Part of a small language model's weights: untied embeddings.
Each number is 50 + 10 x the weight over its row's rms, rounded and kept within 0 to 99. Layers, rows and columns count from 0. The size before them is the row's rms in percent of the matrix's.

# layer 4 attention output (transposed), 320x448, rms 0.0633, rows 44-62,108-125,172-189,236-253,300-317, columns 0-63
107:65 65 41 51 62 47 54 48 55 38 42 52 44 62 48 31 46 48 58 58 41 43 67 48 47 45 68 41 47 59 59 49 39 47 61 41 46 61 43 51 52 65 64 55 47 69 46 64 44 61 47 47 48 39 52 51 37 48 50 61 34 58 59 47
101:50 52 54 52 67 65 48 47 55 44 59 51 42 51 55 50 45 46 51 53 74 25 57 45 58 49 63 33 52 53 62 44 47 52 58 51 47 43 49 54 43 57 43 58 50 35 74 44 56 51 50 39 48 50 49 48 39 49 55 47 54 54 46 73
104:45 77 53 41 46 49 54 38 46 45 46 38 55 46 35 63 58 51 53 59 58 53 48 51 52 58 55 68 55 60 40 61 48 48 57 57 57 55 69 62 42 47 47 54 58 58 29 56 46 54 45 68 38 48 48 47 47 55 57 44 42 50 60 37
107:42 42 49 70 57 67 43 59 42 48 46 67 40 59 56 53 46 32 35 55 57 33 36 47 57 44 55 49 53 55 59 43 50 51 43 32 47 46 34 52 61 55 51 73 53 62 63 55 58 45 56 53 72 47 50 43 47 50 60 47 52 51 50 70
108:48 53 41 59 49 67 44 55 52 45 43 47 69 59 46 49 51 70 39 55 52 51 36 62 51 49 50 49 34 49 55 53 42 55 60 46 37 53 49 38 57 60 46 63 48 70 52 55 56 22 51 53 70 46 45 38 51 50 65 43 37 52 43 64
101:62 48 45 57 32 78 61 36 35 58 59 44 43 45 44 50 62 56 52 44 62 57 40 51 63 59 38 67 55 42 59 70 61 44 47 54 77 28 63 46 51 50 45 59 55 48 22 45 54 46 38 52 48 48 61 52 64 59 44 40 56 43 42 43
089:33 53 39 68 52 32 45 57 49 67 60 45 64 58 59 71 62 45 51 54 60 48 56 50 45 43 54 57 56 56 52 71 61 55 37 30 51 47 46 57 38 38 44 41 51 48 57 36 48 47 45 47 46 59 66 40 54 54 54 69 47 50 27 60
104:71 47 27 42 57 37 36 52 52 29 46 66 35 46 54 36 33 54 45 49 43 53 51 57 34 53 42 63 58 57 56 47 33 40 58 60 68 53 51 54 60 62 52 61 40 69 52 52 40 45 47 42 61 47 52 56 47 64 62 49 59 50 70 46
114:54 47 53 57 43 57 49 52 53 53 41 58 51 65 51 46 40 47 43 52 61 33 43 41 56 35 60 59 41 45 52 47 71 42 47 40 44 32 69 38 52 51 60 42 42 53 72 51 71 46 54 44 51 61 47 50 58 61 54 53 57 58 43 73
111:29 57 47 58 50 32 49 49 41 46 40 43 56 41 55 32 51 39 60 54 56 81 44 74 55 40 47 45 45 57 65 66 49 57 44 48 46 58 38 54 53 45 41 49 40 65 49 54 36 58 71 52 51 41 61 54 59 44 57 51 53 48 47 42
094:57 56 41 48 52 21 58 57 44 52 56 57 49 69 56 65 56 49 61 56 58 29 37 49 52 42 44 20 65 47 53 60 42 52 59 40 45 60 54 38 46 41 59 40 42 36 38 63 50 59 47 31 68 43 48 54 31 61 42 54 48 30 48 47
104:53 60 60 55 58 29 41 60 50 53 54 57 58 56 66 40 28 33 58 44 45 44 44 41 39 42 64 49 52 53 41 57 51 51 54 41 31 58 63 47 55 56 55 40 45 45 72 42 54 63 60 36 49 49 36 51 41 50 37 65 52 53 50 71
094:64 63 52 44 57 56 41 41 45 37 68 46 43 51 29 43 40 46 30 53 39 15 53 50 54 38 56 37 60 57 68 42 50 43 47 47 47 47 38 45 45 56 64 64 46 64 64 64 47 47 48 45 47 53 48 43 24 53 44 49 41 49 56 48
104:59 55 32 81 55 54 48 56 38 38 53 43 46 42 48 39 36 45 47 30 52 57 65 44 50 39 42 41 64 43 47 31 57 45 44 51 32 57 62 63 57 64 48 45 41 50 42 56 47 57 42 41 53 57 43 50 35 47 50 56 49 40 51 54
115:61 44 55 48 56 67 61 56 60 34 55 49 49 27 50 39 44 44 55 50 55 68 56 36 56 52 70 45 40 42 53 32 61 64 44 60 57 46 42 42 48 44 72 39 50 61 49 58 54 48 45 50 51 77 44 47 63 53 64 47 57 48 49 52
104:42 56 60 54 61 60 48 62 44 43 58 37 43 66 56 42 35 41 50 45 57 36 57 53 56 55 48 50 40 51 44 39 60 51 40 37 51 26 54 41 50 49 41 64 42 47 51 55 66 62 60 34 43 59 45 35 64 58 35 69 45 55 38 69
105:57 41 51 51 55 70 60 46 51 28 44 63 44 33 62 48 38 31 28 53 61 57 34 43 62 36 55 53 32 25 53 54 55 63 38 61 37 46 32 42 52 48 35 56 62 44 54 66 51 42 57 50 57 63 45 28 42 52 44 36 60 52 44 45
101:38 42 62 48 56 51 42 44 64 57 37 51 54 47 67 43 28 58 43 50 55 57 67 58 39 62 51 47 43 40 53 45 44 49 47 62 31 45 60 26 59 61 32 38 58 46 55 52 51 50 55 55 38 47 50 56 66 44 45 41 50 62 46 40
102:55 45 50 32 36 76 40 49 40 43 41 55 39 55 44 46 39 43 52 50 63 55 35 54 52 44 56 38 50 53 57 24 45 42 52 55 54 40 46 51 53 49 62 59 55 52 64 58 51 55 50 68 52 66 37 47 49 54 49 50 55 42 36 60
088:58 44 43 28 30 52 57 54 48 42 58 66 50 48 51 49 53 55 58 56 49 67 52 54 60 33 56 51 58 44 39 47 41 52 55 48 43 39 57 45 50 58 59 71 42 44 62 51 40 52 61 43 56 58 29 49 60 53 52 62 51 76 40 52
086:47 37 52 60 59 53 41 59 62 44 54 40 47 49 40 28 49 56 55 40 64 58 55 56 60 44 50 38 43 51 60 36 43 44 60 41 53 49 50 63 49 62 50 53 37 68 45 47 44 59 47 55 46 57 46 58 53 35 51 47 43 36 82 46
084:48 55 67 68 44 63 60 27 25 50 55 70 45 66 46 47 64 34 46 50 68 46 67 52 56 39 58 56 51 54 31 34 59 49 46 62 42 45 41 50 50 39 40 45 41 38 54 66 53 49 58 67 62 42 45 45 57 73 53 59 56 44 47 58
085:55 66 36 48 71 49 64 65 51 47 45 49 67 49 57 61 45 41 36 51 63 53 42 78 56 42 42 37 39 62 55 57 33 45 49 39 63 62 38 43 58 60 50 55 56 48 43 42 43 55 44 44 61 64 63 65 56 40 60 60 58 62 52 51
092:54 71 46 47 51 54 47 44 43 64 61 56 46 41 49 55 34 66 60 65 46 34 56 47 57 46 42 50 43 44 58 37 46 55 42 49 58 43 66 53 33 55 47 55 48 49 45 50 53 60 73 48 45 66 54 51 37 71 39 48 50 58 47 70
088:45 58 53 62 43 62 52 42 37 52 53 50 44 45 52 60 47 35 45 51 61 50 61 43 51 64 46 77 63 46 40 41 65 46 34 60 61 35 50 45 50 47 53 62 51 47 42 60 57 49 38 60 57 47 43 42 61 61 46 50 54 70 53 47
086:35 53 51 61 64 47 55 69 62 57 65 49 48 63 40 48 41 62 36 71 60 45 44 39 43 58 39 57 46 45 51 46 62 50 63 35 46 55 39 46 48 57 52 52 30 55 34 49 61 42 43 41 46 50 51 52 55 59 84 37 49 39 59 50
092:49 41 44 40 32 60 61 41 45 41 63 50 60 46 44 53 52 44 64 51 58 64 43 51 57 61 40 58 62 47 46 41 56 64 12 56 77 40 55 46 53 54 45 55 70 63 67 62 61 44 50 48 47 38 57 47 65 43 29 48 56 59 46 65
084:67 49 71 54 63 49 60 46 47 63 38 61 59 52 53 50 39 47 53 47 28 44 58 56 53 49 62 43 49 64 46 64 46 33 54 58 39 30 49 57 44 56 44 43 68 37 37 59 44 64 36 71 38 42 54 50 53 42 39 49 34 62 44 24
088:65 59 46 47 50 64 38 54 70 42 50 42 46 47 44 77 38 53 61 46 39 43 56 43 46 51 38 46 54 38 44 53 42 39 62 44 72 54 50 33 52 54 54 42 60 52 61 51 56 42 35 71 33 35 58 43 41 66 56 40 58 32 63 65
082:55 48 64 42 61 31 44 74 53 50 52 52 54 57 61 37 53 61 41 47 63 46 38 56 57 61 52 51 40 46 51 37 58 56 59 29 65 51 46 36 48 51 62 45 45 47 50 60 49 54 67 45 44 50 48 60 40 50 42 41 41 54 48 36
095:70 49 35 38 47 59 47 70 54 47 68 53 53 60 42 29 54 66 60 59 40 49 55 50 55 35 40 34 51 55 50 52 55 38 70 56 62 50 42 33 49 70 57 45 44 44 45 44 42 48 61 52 44 55 39 67 44 59 54 53 36 61 58 53
084:56 55 70 39 44 43 69 55 46 45 46 74 70 53 45 44 56 55 72 47 59 60 51 65 62 63 41 46 48 65 72 61 37 44 37 59 58 55 40 51 58 67 50 52 48 55 43 62 37 31 54 36 63 48 38 48 46 37 62 37 47 38 51 45
092:32 41 44 57 15 59 61 43 35 57 57 55 39 47 42 64 46 63 57 54 44 61 50 46 44 52 38 61 57 43 66 47 51 66 37 49 46 32 54 62 63 56 55 41 35 47 44 61 60 37 49 41 44 61 40 43 54 48 50 58 54 38 43 50
093:41 43 43 51 52 49 37 52 61 57 61 39 53 24 47 62 36 41 54 48 41 54 44 37 44 58 56 58 44 44 60 40 48 53 41 41 53 36 62 38 52 47 59 57 47 51 49 48 40 40 43 56 48 38 63 43 57 34 61 51 56 43 67 59
094:37 53 54 36 41 49 49 51 51 49 62 63 43 66 53 41 54 62 50 68 46 52 40 54 53 50 53 49 53 46 53 60 31 49 73 51 42 57 56 62 52 48 53 52 47 45 29 38 39 41 49 33 34 64 47 32 58 49 48 66 42 45 51 28
087:50 50 57 46 61 45 60 62 66 64 32 55 50 45 57 54 55 62 73 40 28 55 46 64 57 65 37 46 47 37 53 60 33 56 44 38 25 52 35 56 53 57 51 62 55 48 46 52 26 52 49 50 48 53 39 47 52 54 34 56 40 59 48 49
090:45 43 41 66 44 50 26 33 50 38 50 48 43 44 43 48 57 47 61 64 36 39 50 37 49 52 63 44 46 46 42 40 52 53 48 48 27 65 42 53 42 47 38 53 44 43 59 59 48 46 54 76 36 50 46 39 33 75 47 54 38 42 49 45
090:49 50 54 36 32 57 53 57 49 48 41 56 61 44 47 33 55 69 48 39 25 67 38 54 57 48 45 42 41 30 31 75 50 38 52 56 30 38 35 40 44 45 49 55 46 52 53 64 31 49 55 53 58 31 60 52 60 48 38 50 66 73 54 60
092:61 31 36 55 53 58 57 53 49 44 45 43 57 54 40 50 30 52 50 50 48 58 53 51 40 45 69 57 42 46 39 66 56 33 60 54 62 61 50 47 42 41 28 46 52 47 57 74 43 68 42 43 34 51 56 62 43 34 46 60 50 41 73 47
086:46 43 58 59 43 58 61 48 46 49 56 34 65 61 63 52 65 37 45 39 66 54 54 68 57 44 47 48 45 66 56 45 50 47 29 42 39 47 43 59 46 51 46 42 45 39 52 55 53 42 55 63 59 40 38 52 61 58 35 52 40 32 50 64
100:40 44 42 52 46 49 53 54 62 49 43 64 54 49 49 53 45 59 40 38 49 55 52 44 52 56 70 47 56 65 34 72 51 43 56 46 58 44 40 59 45 53 41 73 57 40 47 41 45 54 46 56 43 60 45 57 66 39 62 56 56 64 48 54
101:59 46 45 69 53 41 56 50 53 48 32 38 50 67 43 37 51 58 61 47 50 47 49 43 58 37 47 40 48 44 53 53 58 40 32 27 46 45 57 46 35 38 60 50 37 56 38 51 51 59 62 48 58 49 44 58 54 62 49 52 50 48 52 67
095:59 53 62 55 49 50 61 52 45 60 53 29 47 53 61 49 52 25 55 38 60 32 46 29 36 51 40 64 55 44 62 35 62 62 52 49 44 61 46 59 38 53 56 44 54 47 44 41 67 43 51 41 47 51 40 53 49 75 43 62 44 53 53 58
091:52 51 43 64 55 44 50 59 53 45 44 49 26 54 53 51 36 70 37 60 72 32 62 53 49 44 35 73 41 59 50 50 59 53 50 38 49 56 40 58 56 57 53 49 37 59 47 79 65 55 39 41 50 46 63 35 35 38 54 66 50 63 67 58
101:45 57 38 63 57 42 68 54 38 51 63 54 32 33 54 63 51 59 49 67 54 40 47 38 62 60 49 45 57 47 53 48 68 64 24 38 55 51 44 49 33 53 50 52 56 49 46 64 49 51 32 51 53 56 52 56 35 76 42 63 43 50 59 56
099:45 43 59 38 64 63 53 38 66 57 44 43 48 53 57 57 41 48 52 33 41 54 47 46 61 54 63 47 46 44 64 55 59 38 52 39 49 28 50 76 45 27 49 54 60 41 51 32 24 55 38 61 49 53 55 66 55 54 50 54 30 55 49 46
098:74 58 37 30 70 53 45 54 60 44 43 50 47 57 57 56 54 58 48 55 28 42 49 36 37 29 46 58 64 40 41 50 35 44 72 46 33 65 52 45 54 41 54 42 51 39 49 52 42 59 31 66 40 66 45 51 55 63 49 48 55 58 57 48
098:59 49 46 52 69 49 41 71 38 45 67 51 60 53 38 46 47 73 45 44 45 46 63 61 52 54 63 43 39 54 37 37 46 46 44 47 43 60 46 59 58 51 44 76 59 47 65 47 50 40 52 57 53 79 37 46 38 39 77 44 51 50 56 57
091:61 49 49 43 48 49 30 54 54 45 54 45 61 64 54 51 57 50 39 58 48 38 59 68 52 35 54 50 39 39 45 55 44 46 63 41 48 41 38 43 56 37 53 59 54 47 50 53 55 63 50 39 52 57 45 66 46 64 52 60 60 52 53 45
088:66 51 63 52 46 56 68 40 53 47 51 62 31 46 45 40 43 55 54 50 53 47 42 51 55 63 46 33 52 59 55 77 54 49 44 65 51 58 42 50 52 60 44 51 59 57 47 68 49 50 52 40 56 42 53 51 40 42 50 46 67 47 53 34
098:33 67 53 46 28 47 44 31 47 53 56 55 44 39 53 58 44 27 42 42 57 52 41 56 46 51 38 55 52 43 63 51 48 57 54 61 48 36 43 40 33 54 47 56 53 62 59 55 58 59 61 47 57 32 36 76 68 68 46 46 56 36 34 56
089:41 52 47 44 42 36 41 47 46 65 51 55 39 24 44 47 44 50 65 57 43 55 53 40 46 50 58 61 48 41 51 33 42 54 49 45 50 45 61 48 51 54 60 54 65 55 45 44 42 37 51 61 27 57 57 56 47 30 52 54 56 52 54 55
100:29 60 47 50 44 53 36 45 53 48 56 60 33 54 44 55 53 50 44 49 56 64 48 45 50 46 50 46 51 56 44 39 44 57 67 58 55 45 51 54 59 47 52 41 33 55 42 57 47 53 28 51 29 49 54 46 57 44 47 52 59 48 45 42
102:54 53 45 62 39 28 62 46 51 51 43 61 48 40 49 54 50 62 65 67 27 60 46 44 43 68 55 40 66 45 35 74 46 43 60 76 39 55 47 55 48 51 51 54 64 39 26 39 42 44 53 41 61 50 50 41 48 54 44 60 47 52 48 31
101:62 46 43 56 57 39 42 37 43 42 61 44 65 38 48 47 69 58 60 47 34 45 45 44 45 37 43 48 46 43 39 38 29 44 53 53 38 52 50 54 46 44 67 43 50 44 51 48 39 43 55 56 70 58 40 63 42 45 38 65 49 36 48 57
127:32 56 57 28 36 63 38 51 45 66 46 52 63 62 42 36 46 58 62 36 30 51 33 56 38 62 34 56 47 47 43 46 61 40 43 52 39 49 42 47 47 39 39 51 54 50 53 47 38 71 44 70 60 54 58 49 60 43 37 44 68 63 57 61
115:61 38 47 49 53 66 55 73 37 47 63 49 61 45 50 29 54 64 53 37 41 47 48 59 38 69 61 49 37 50 34 48 42 51 54 72 53 48 49 54 35 51 50 54 51 42 65 58 50 40 58 38 59 50 49 67 45 40 37 32 66 46 50 48
133:47 53 57 54 44 46 67 47 73 46 40 22 61 48 62 63 51 40 50 64 67 36 45 51 51 35 40 51 56 39 55 65 50 46 32 45 34 58 52 53 49 51 44 43 47 35 33 72 45 41 46 71 50 49 57 47 70 38 45 45 42 40 44 64
119:55 40 42 58 42 51 55 45 58 47 48 60 48 45 61 55 45 57 40 36 58 53 49 51 55 43 60 50 51 55 53 66 58 57 32 24 48 48 42 53 33 61 46 62 46 53 68 47 56 45 38 31 67 49 39 59 57 43 58 33 50 47 43 54
127:60 43 57 58 45 37 66 49 53 55 54 44 40 63 34 48 50 54 55 42 58 48 60 50 55 45 25 37 54 56 32 41 49 39 46 46 66 49 54 46 60 38 61 52 51 46 31 48 42 46 60 44 66 51 50 55 49 45 61 49 49 44 60 57
121:63 50 52 40 39 50 65 54 54 47 38 32 50 36 52 38 49 34 53 46 49 42 42 50 43 40 47 46 59 59 50 46 44 40 56 55 40 51 45 61 44 37 56 47 58 36 35 52 47 59 61 44 54 31 68 51 55 70 53 68 57 58 46 47
126:59 43 53 57 53 51 42 31 52 37 51 65 30 49 50 50 39 58 39 78 55 36 58 52 50 43 38 57 40 61 52 44 44 45 68 59 55 49 23 57 49 47 49 64 44 40 32 61 37 55 55 66 61 74 58 45 31 57 35 49 39 64 67 50
121:52 56 34 57 49 36 70 48 42 66 56 61 28 49 43 55 53 60 45 66 54 46 60 42 56 59 37 35 55 53 51 59 53 56 51 40 52 41 53 55 41 28 57 56 63 41 55 57 50 61 46 55 60 57 54 74 38 80 60 60 53 43 66 60
129:42 48 46 74 49 64 56 48 62 45 50 35 52 69 51 47 35 49 57 24 46 33 53 53 37 61 43 46 44 47 55 53 47 48 40 44 47 29 45 44 52 52 57 43 51 39 57 53 44 37 35 45 62 41 33 54 59 36 61 55 50 60 41 57
127:55 63 60 41 60 32 55 48 39 56 41 37 44 45 48 75 57 56 37 60 44 40 41 57 46 40 30 47 65 56 42 50 47 38 74 50 54 59 62 55 43 48 61 47 42 64 52 50 60 59 49 61 58 52 51 46 53 54 49 40 43 56 51 51
126:73 46 51 46 68 48 40 59 45 37 65 52 54 61 47 38 54 53 55 37 48 57 62 50 33 58 62 43 40 67 42 52 47 59 69 63 49 54 56 56 54 44 53 59 48 37 55 36 41 51 59 45 28 62 46 36 27 52 68 66 61 51 47 51
117:54 49 50 41 58 48 40 53 59 51 55 42 48 45 52 38 56 49 37 44 61 36 56 51 52 54 49 65 45 21 59 38 56 43 37 41 40 39 36 44 43 49 54 60 62 62 62 46 61 42 30 49 66 59 41 39 63 51 51 63 62 45 51 33
109:52 54 47 48 62 59 55 59 68 45 53 56 44 44 41 38 59 37 52 45 51 34 49 44 52 51 44 50 45 47 60 63 43 61 53 58 37 64 48 42 39 57 45 33 52 44 41 44 57 35 39 54 43 67 51 48 40 52 35 42 59 52 52 38
130:23 55 64 34 43 48 38 48 62 41 39 53 54 39 52 45 61 41 40 43 58 46 48 50 39 52 45 59 44 38 68 43 38 40 52 59 54 31 56 41 41 37 54 62 57 62 59 34 45 60 60 72 50 46 45 63 59 73 29 55 50 54 53 39
103:51 60 56 50 39 35 23 56 39 49 34 51 41 21 45 65 51 56 64 44 29 38 51 68 65 35 50 50 56 45 54 30 36 56 73 49 61 57 60 48 48 48 57 52 48 57 54 39 67 53 54 38 44 53 46 43 52 54 58 50 37 44 59 32
127:37 53 53 66 71 41 31 53 44 57 61 50 46 56 45 58 49 44 53 32 56 45 44 41 60 45 47 46 51 44 45 52 47 50 54 47 51 49 53 43 52 57 52 43 30 47 54 56 49 40 28 51 29 54 54 40 54 36 50 38 48 63 49 40
131:51 67 35 57 43 30 54 56 42 57 50 65 41 35 59 36 36 44 54 56 38 54 44 44 39 61 60 43 48 36 49 54 66 56 47 61 44 69 43 51 38 42 32 47 69 47 48 33 58 41 48 39 57 50 48 28 49 70 62 51 42 49 57 42
128:71 51 48 39 61 48 73 59 46 52 63 44 49 57 43 36 73 65 44 26 61 38 40 47 47 63 42 53 34 49 55 56 44 45 40 48 53 30 56 56 48 47 66 48 46 45 39 57 53 44 42 60 77 61 51 54 71 50 49 57 44 32 53 64
074:47 40 56 33 36 41 62 74 39 52 58 69 55 53 60 31 44 52 59 35 30 74 44 55 50 52 56 43 45 56 28 67 58 43 61 55 49 52 53 52 51 43 57 66 52 38 53 50 41 47 54 71 51 31 61 50 70 48 25 51 57 71 45 49
089:54 33 41 55 49 49 56 54 47 45 38 61 35 43 39 42 37 65 55 41 51 66 69 54 48 58 56 45 61 43 45 38 64 43 49 65 55 53 51 58 45 39 47 36 53 49 49 73 48 63 44 52 30 47 39 48 29 25 64 45 65 38 67 48
082:48 59 64 75 53 61 65 55 55 51 52 52 40 45 45 54 57 21 41 44 82 42 51 56 53 39 53 54 49 47 46 48 61 47 44 42 38 54 49 51 50 42 48 60 43 42 47 54 35 54 54 68 54 61 55 54 61 70 31 52 44 46 46 60
078:63 50 32 46 30 49 65 58 55 56 45 52 56 36 52 72 40 61 37 54 54 50 73 55 51 53 49 39 30 62 48 39 54 44 44 47 54 34 39 48 42 56 42 64 55 58 53 44 59 49 55 44 54 60 60 69 54 19 51 61 51 61 47 73
089:62 61 40 49 51 45 54 62 51 69 54 45 38 46 46 38 39 59 55 45 46 54 61 57 58 42 33 35 42 46 59 63 54 31 44 53 62 55 50 33 42 44 44 47 38 49 54 51 38 56 71 33 54 55 29 52 53 49 40 41 63 54 68 55
079:57 60 63 55 46 62 80 45 33 48 36 51 38 42 57 44 47 35 69 38 74 47 50 49 50 46 47 55 65 32 47 44 51 43 21 36 46 43 49 38 52 48 54 49 53 49 30 60 50 51 40 36 57 65 41 59 63 61 50 48 56 63 49 54
074:49 52 41 83 54 45 39 37 57 65 42 49 35 38 45 51 70 61 33 66 54 43 56 42 50 42 36 58 46 58 53 34 60 49 77 54 48 72 32 61 53 46 42 48 36 58 35 59 35 50 34 42 47 32 68 44 35 52 70 46 60 61 51 38
075:59 47 69 36 40 52 65 48 49 44 45 60 48 42 61 60 55 37 61 68 63 63 54 74 54 66 49 50 55 65 49 61 60 57 21 46 50 47 63 51 34 38 46 50 69 46 57 61 60 53 42 43 42 64 46 44 67 48 41 48 34 35 58 55
092:56 49 46 50 68 53 47 53 46 61 47 53 40 44 54 67 36 47 43 27 44 43 50 57 51 52 61 51 35 52 67 55 49 36 63 47 50 20 36 60 55 71 43 53 62 60 47 63 29 47 46 36 46 43 37 63 36 50 54 66 49 53 54 38
086:58 62 59 51 40 53 51 31 55 46 51 17 51 54 46 49 64 40 58 51 50 53 55 28 51 38 54 46 42 66 44 48 50 27 80 48 74 59 71 28 57 53 48 51 47 50 59 53 40 68 53 53 46 36 65 56 56 56 43 42 47 38 59 68
089:57 59 74 47 64 43 70 49 57 46 53 62 44 37 55 36 49 56 53 44 51 66 49 45 44 56 60 41 40 50 26 43 60 57 65 52 45 57 48 40 55 57 44 67 56 33 59 45 52 51 51 42 52 56 39 38 38 54 43 48 53 34 56 38
078:82 52 30 44 51 52 57 58 65 52 46 50 49 42 45 35 55 58 49 53 43 45 57 46 57 44 28 54 43 45 58 61 57 29 64 72 61 41 24 40 41 52 49 47 54 57 56 43 34 43 58 57 51 33 36 52 54 58 55 67 58 57 36 67
085:46 50 39 41 45 51 43 43 50 47 65 58 46 43 53 64 54 32 42 48 63 51 62 56 42 59 44 32 43 60 40 68 55 50 54 74 66 58 61 45 54 58 51 50 64 40 41 55 53 37 49 52 60 45 42 46 52 57 66 36 54 39 66 58
080:29 55 42 57 26 48 34 43 49 61 56 46 30 61 49 33 67 40 51 40 46 49 53 54 58 46 41 52 59 39 47 56 49 55 47 62 44 40 43 61 35 40 59 61 31 58 48 44 60 47 60 62 48 35 50 47 61 56 22 59 60 47 32 41
075:55 46 56 54 62 45 31 46 56 58 45 46 49 26 60 48 42 55 54 59 41 45 60 52 35 46 63 54 33 36 70 32 38 40 48 35 56 44 55 44 39 59 45 58 46 47 59 44 38 36 58 73 33 40 50 43 46 43 76 55 54 45 53 43
081:29 51 50 52 64 44 36 51 44 46 72 50 33 56 55 49 66 59 45 60 48 56 42 46 51 56 40 48 51 49 53 66 27 39 62 60 56 64 41 50 49 48 51 38 59 47 37 45 55 50 49 37 24 23 36 50 39 46 47 43 67 44 63 41
080:67 47 22 36 34 36 64 65 48 47 39 64 33 46 58 39 48 56 41 35 37 50 61 67 35 63 47 44 45 51 51 57 63 52 39 63 51 37 41 55 54 46 46 60 55 52 52 55 46 50 55 55 34 37 46 47 47 29 63 53 51 64 53 45
079:61 39 40 51 54 50 61 48 52 41 63 32 43 48 44 54 58 44 50 35 39 43 37 36 59 48 38 54 46 60 56 34 42 54 44 55 54 54 52 55 51 53 58 38 42 46 54 56 61 54 51 71 56 50 37 37 50 75 41 48 41 42 55 42
# layer 4 attention value, 64x448, rms 0.0349, rows 45-62, columns 0-63
096:53 33 55 46 44 36 46 39 47 57 33 51 63 45 44 52 41 47 47 46 41 56 45 47 37 50 44 56 45 45 32 65 65 40 52 29 60 62 51 41 57 67 43 34 53 59 29 67 52 51 46 40 33 53 52 57 53 30 55 38 71 42 60 43
101:29 41 50 56 43 46 60 58 58 52 56 51 48 44 63 46 30 56 40 38 50 53 62 51 50 43 41 33 43 71 32 50 52 51 64 69 45 48 34 55 51 36 52 52 51 40 57 56 46 53 53 57 37 43 50 56 63 32 45 62 44 41 32 54
096:48 46 67 54 35 31 62 49 58 48 52 37 70 64 56 45 54 59 53 45 39 60 57 54 60 58 48 44 44 46 46 52 52 61 46 44 64 46 43 47 25 59 46 24 46 34 43 44 62 56 49 50 57 69 64 56 52 46 46 55 49 55 34 39
107:53 63 63 51 48 28 58 65 39 57 59 48 35 63 47 46 45 52 38 39 60 49 66 45 76 53 49 48 44 38 61 61 55 49 34 49 54 55 48 48 50 46 79 37 35 37 66 48 48 60 56 34 43 52 51 38 39 56 33 42 57 47 46 32
098:54 55 56 36 41 34 41 63 56 31 35 44 57 45 58 38 48 66 52 44 32 49 63 51 49 47 64 60 77 46 54 16 49 55 52 54 29 56 39 59 60 42 59 55 45 58 58 51 58 48 49 37 47 38 44 48 27 41 48 55 57 54 59 54
092:60 43 50 55 60 47 43 55 50 35 48 65 33 40 45 33 29 57 44 74 51 52 55 72 56 50 51 39 59 57 41 36 54 61 54 68 34 39 48 47 60 60 51 60 57 45 48 70 37 56 48 49 52 33 55 37 49 43 41 44 61 64 63 48
098:37 48 58 47 44 66 64 53 45 44 55 51 45 55 56 53 57 63 48 52 45 27 42 41 58 56 63 47 46 44 45 55 53 45 46 55 34 50 50 44 48 41 61 21 62 21 65 51 61 54 47 49 39 28 41 41 37 38 40 64 45 38 41 49
105:44 48 50 44 52 47 44 47 49 57 58 32 54 39 59 53 46 52 65 43 40 51 53 39 46 51 46 43 44 42 49 61 43 46 56 41 46 57 47 54 47 59 50 43 54 31 49 47 35 49 56 35 44 38 44 56 49 49 59 50 58 47 41 47
104:63 66 48 55 44 43 70 47 53 48 46 51 58 67 37 64 59 62 38 58 48 31 41 38 50 43 50 45 74 56 56 49 52 69 59 74 56 43 49 45 55 48 53 54 56 41 65 40 51 49 41 63 36 54 49 59 43 62 48 60 40 48 57 55
099:50 31 53 51 49 60 49 41 41 55 20 57 55 65 35 44 45 28 57 51 44 63 72 45 38 49 55 55 29 49 59 47 48 59 66 62 42 47 38 47 64 59 46 63 57 62 57 37 45 42 64 57 53 38 39 44 38 44 46 51 50 39 42 56
098:57 38 46 57 48 69 55 37 39 49 48 32 46 58 55 48 60 53 38 61 49 54 63 42 45 51 33 64 45 44 32 37 55 37 49 50 63 51 38 48 56 38 57 57 58 55 42 57 52 47 34 46 56 63 64 35 63 43 72 44 56 74 34 41
088:57 47 50 36 52 67 44 65 53 43 52 62 53 52 56 55 25 54 48 49 49 44 48 48 43 52 58 52 38 56 41 68 56 68 63 65 30 56 65 48 50 48 37 28 47 35 38 47 66 45 51 59 50 61 51 30 56 57 61 47 78 41 52 47
099:30 49 59 48 60 55 25 26 44 63 37 58 52 43 53 52 59 32 60 67 46 45 52 40 49 50 48 53 55 42 54 49 40 54 62 46 65 72 44 51 35 39 62 67 63 50 48 47 45 48 48 59 38 36 48 44 69 65 42 48 38 45 53 51
094:44 62 48 49 59 45 36 51 43 63 52 38 49 51 54 58 62 63 63 39 47 47 33 68 46 52 27 45 56 46 46 49 34 51 52 34 45 56 75 54 52 66 52 50 37 40 62 26 50 55 41 49 50 31 51 57 43 43 61 51 45 58 54 49
101:46 49 45 52 47 47 32 40 61 48 46 33 51 34 48 59 57 54 49 49 65 51 44 50 45 39 54 37 67 50 49 35 59 42 42 59 43 62 51 48 59 55 46 34 41 48 43 48 42 45 41 71 52 48 58 46 54 46 54 52 56 64 40 38
103:57 64 46 48 42 57 52 59 30 56 54 33 58 58 40 48 51 58 62 54 48 54 60 54 44 56 48 55 43 66 47 32 60 44 54 23 40 64 63 59 41 57 69 62 54 50 57 21 63 53 44 40 63 45 56 61 48 70 54 47 44 46 51 56
102:48 42 42 40 57 54 73 47 58 49 44 40 62 39 59 55 68 54 41 46 51 56 27 44 59 44 35 60 41 47 48 69 51 37 44 53 68 50 63 55 48 49 64 59 49 41 30 55 59 56 44 44 45 44 54 24 59 66 37 61 25 52 53 64
100:59 55 51 56 56 44 45 44 59 67 40 49 54 75 41 52 51 61 55 48 56 72 40 42 65 44 34 40 38 46 50 61 45 63 49 44 38 57 48 44 61 58 56 45 48 41 45 28 70 44 57 44 57 53 47 47 51 53 55 44 57 66 76 26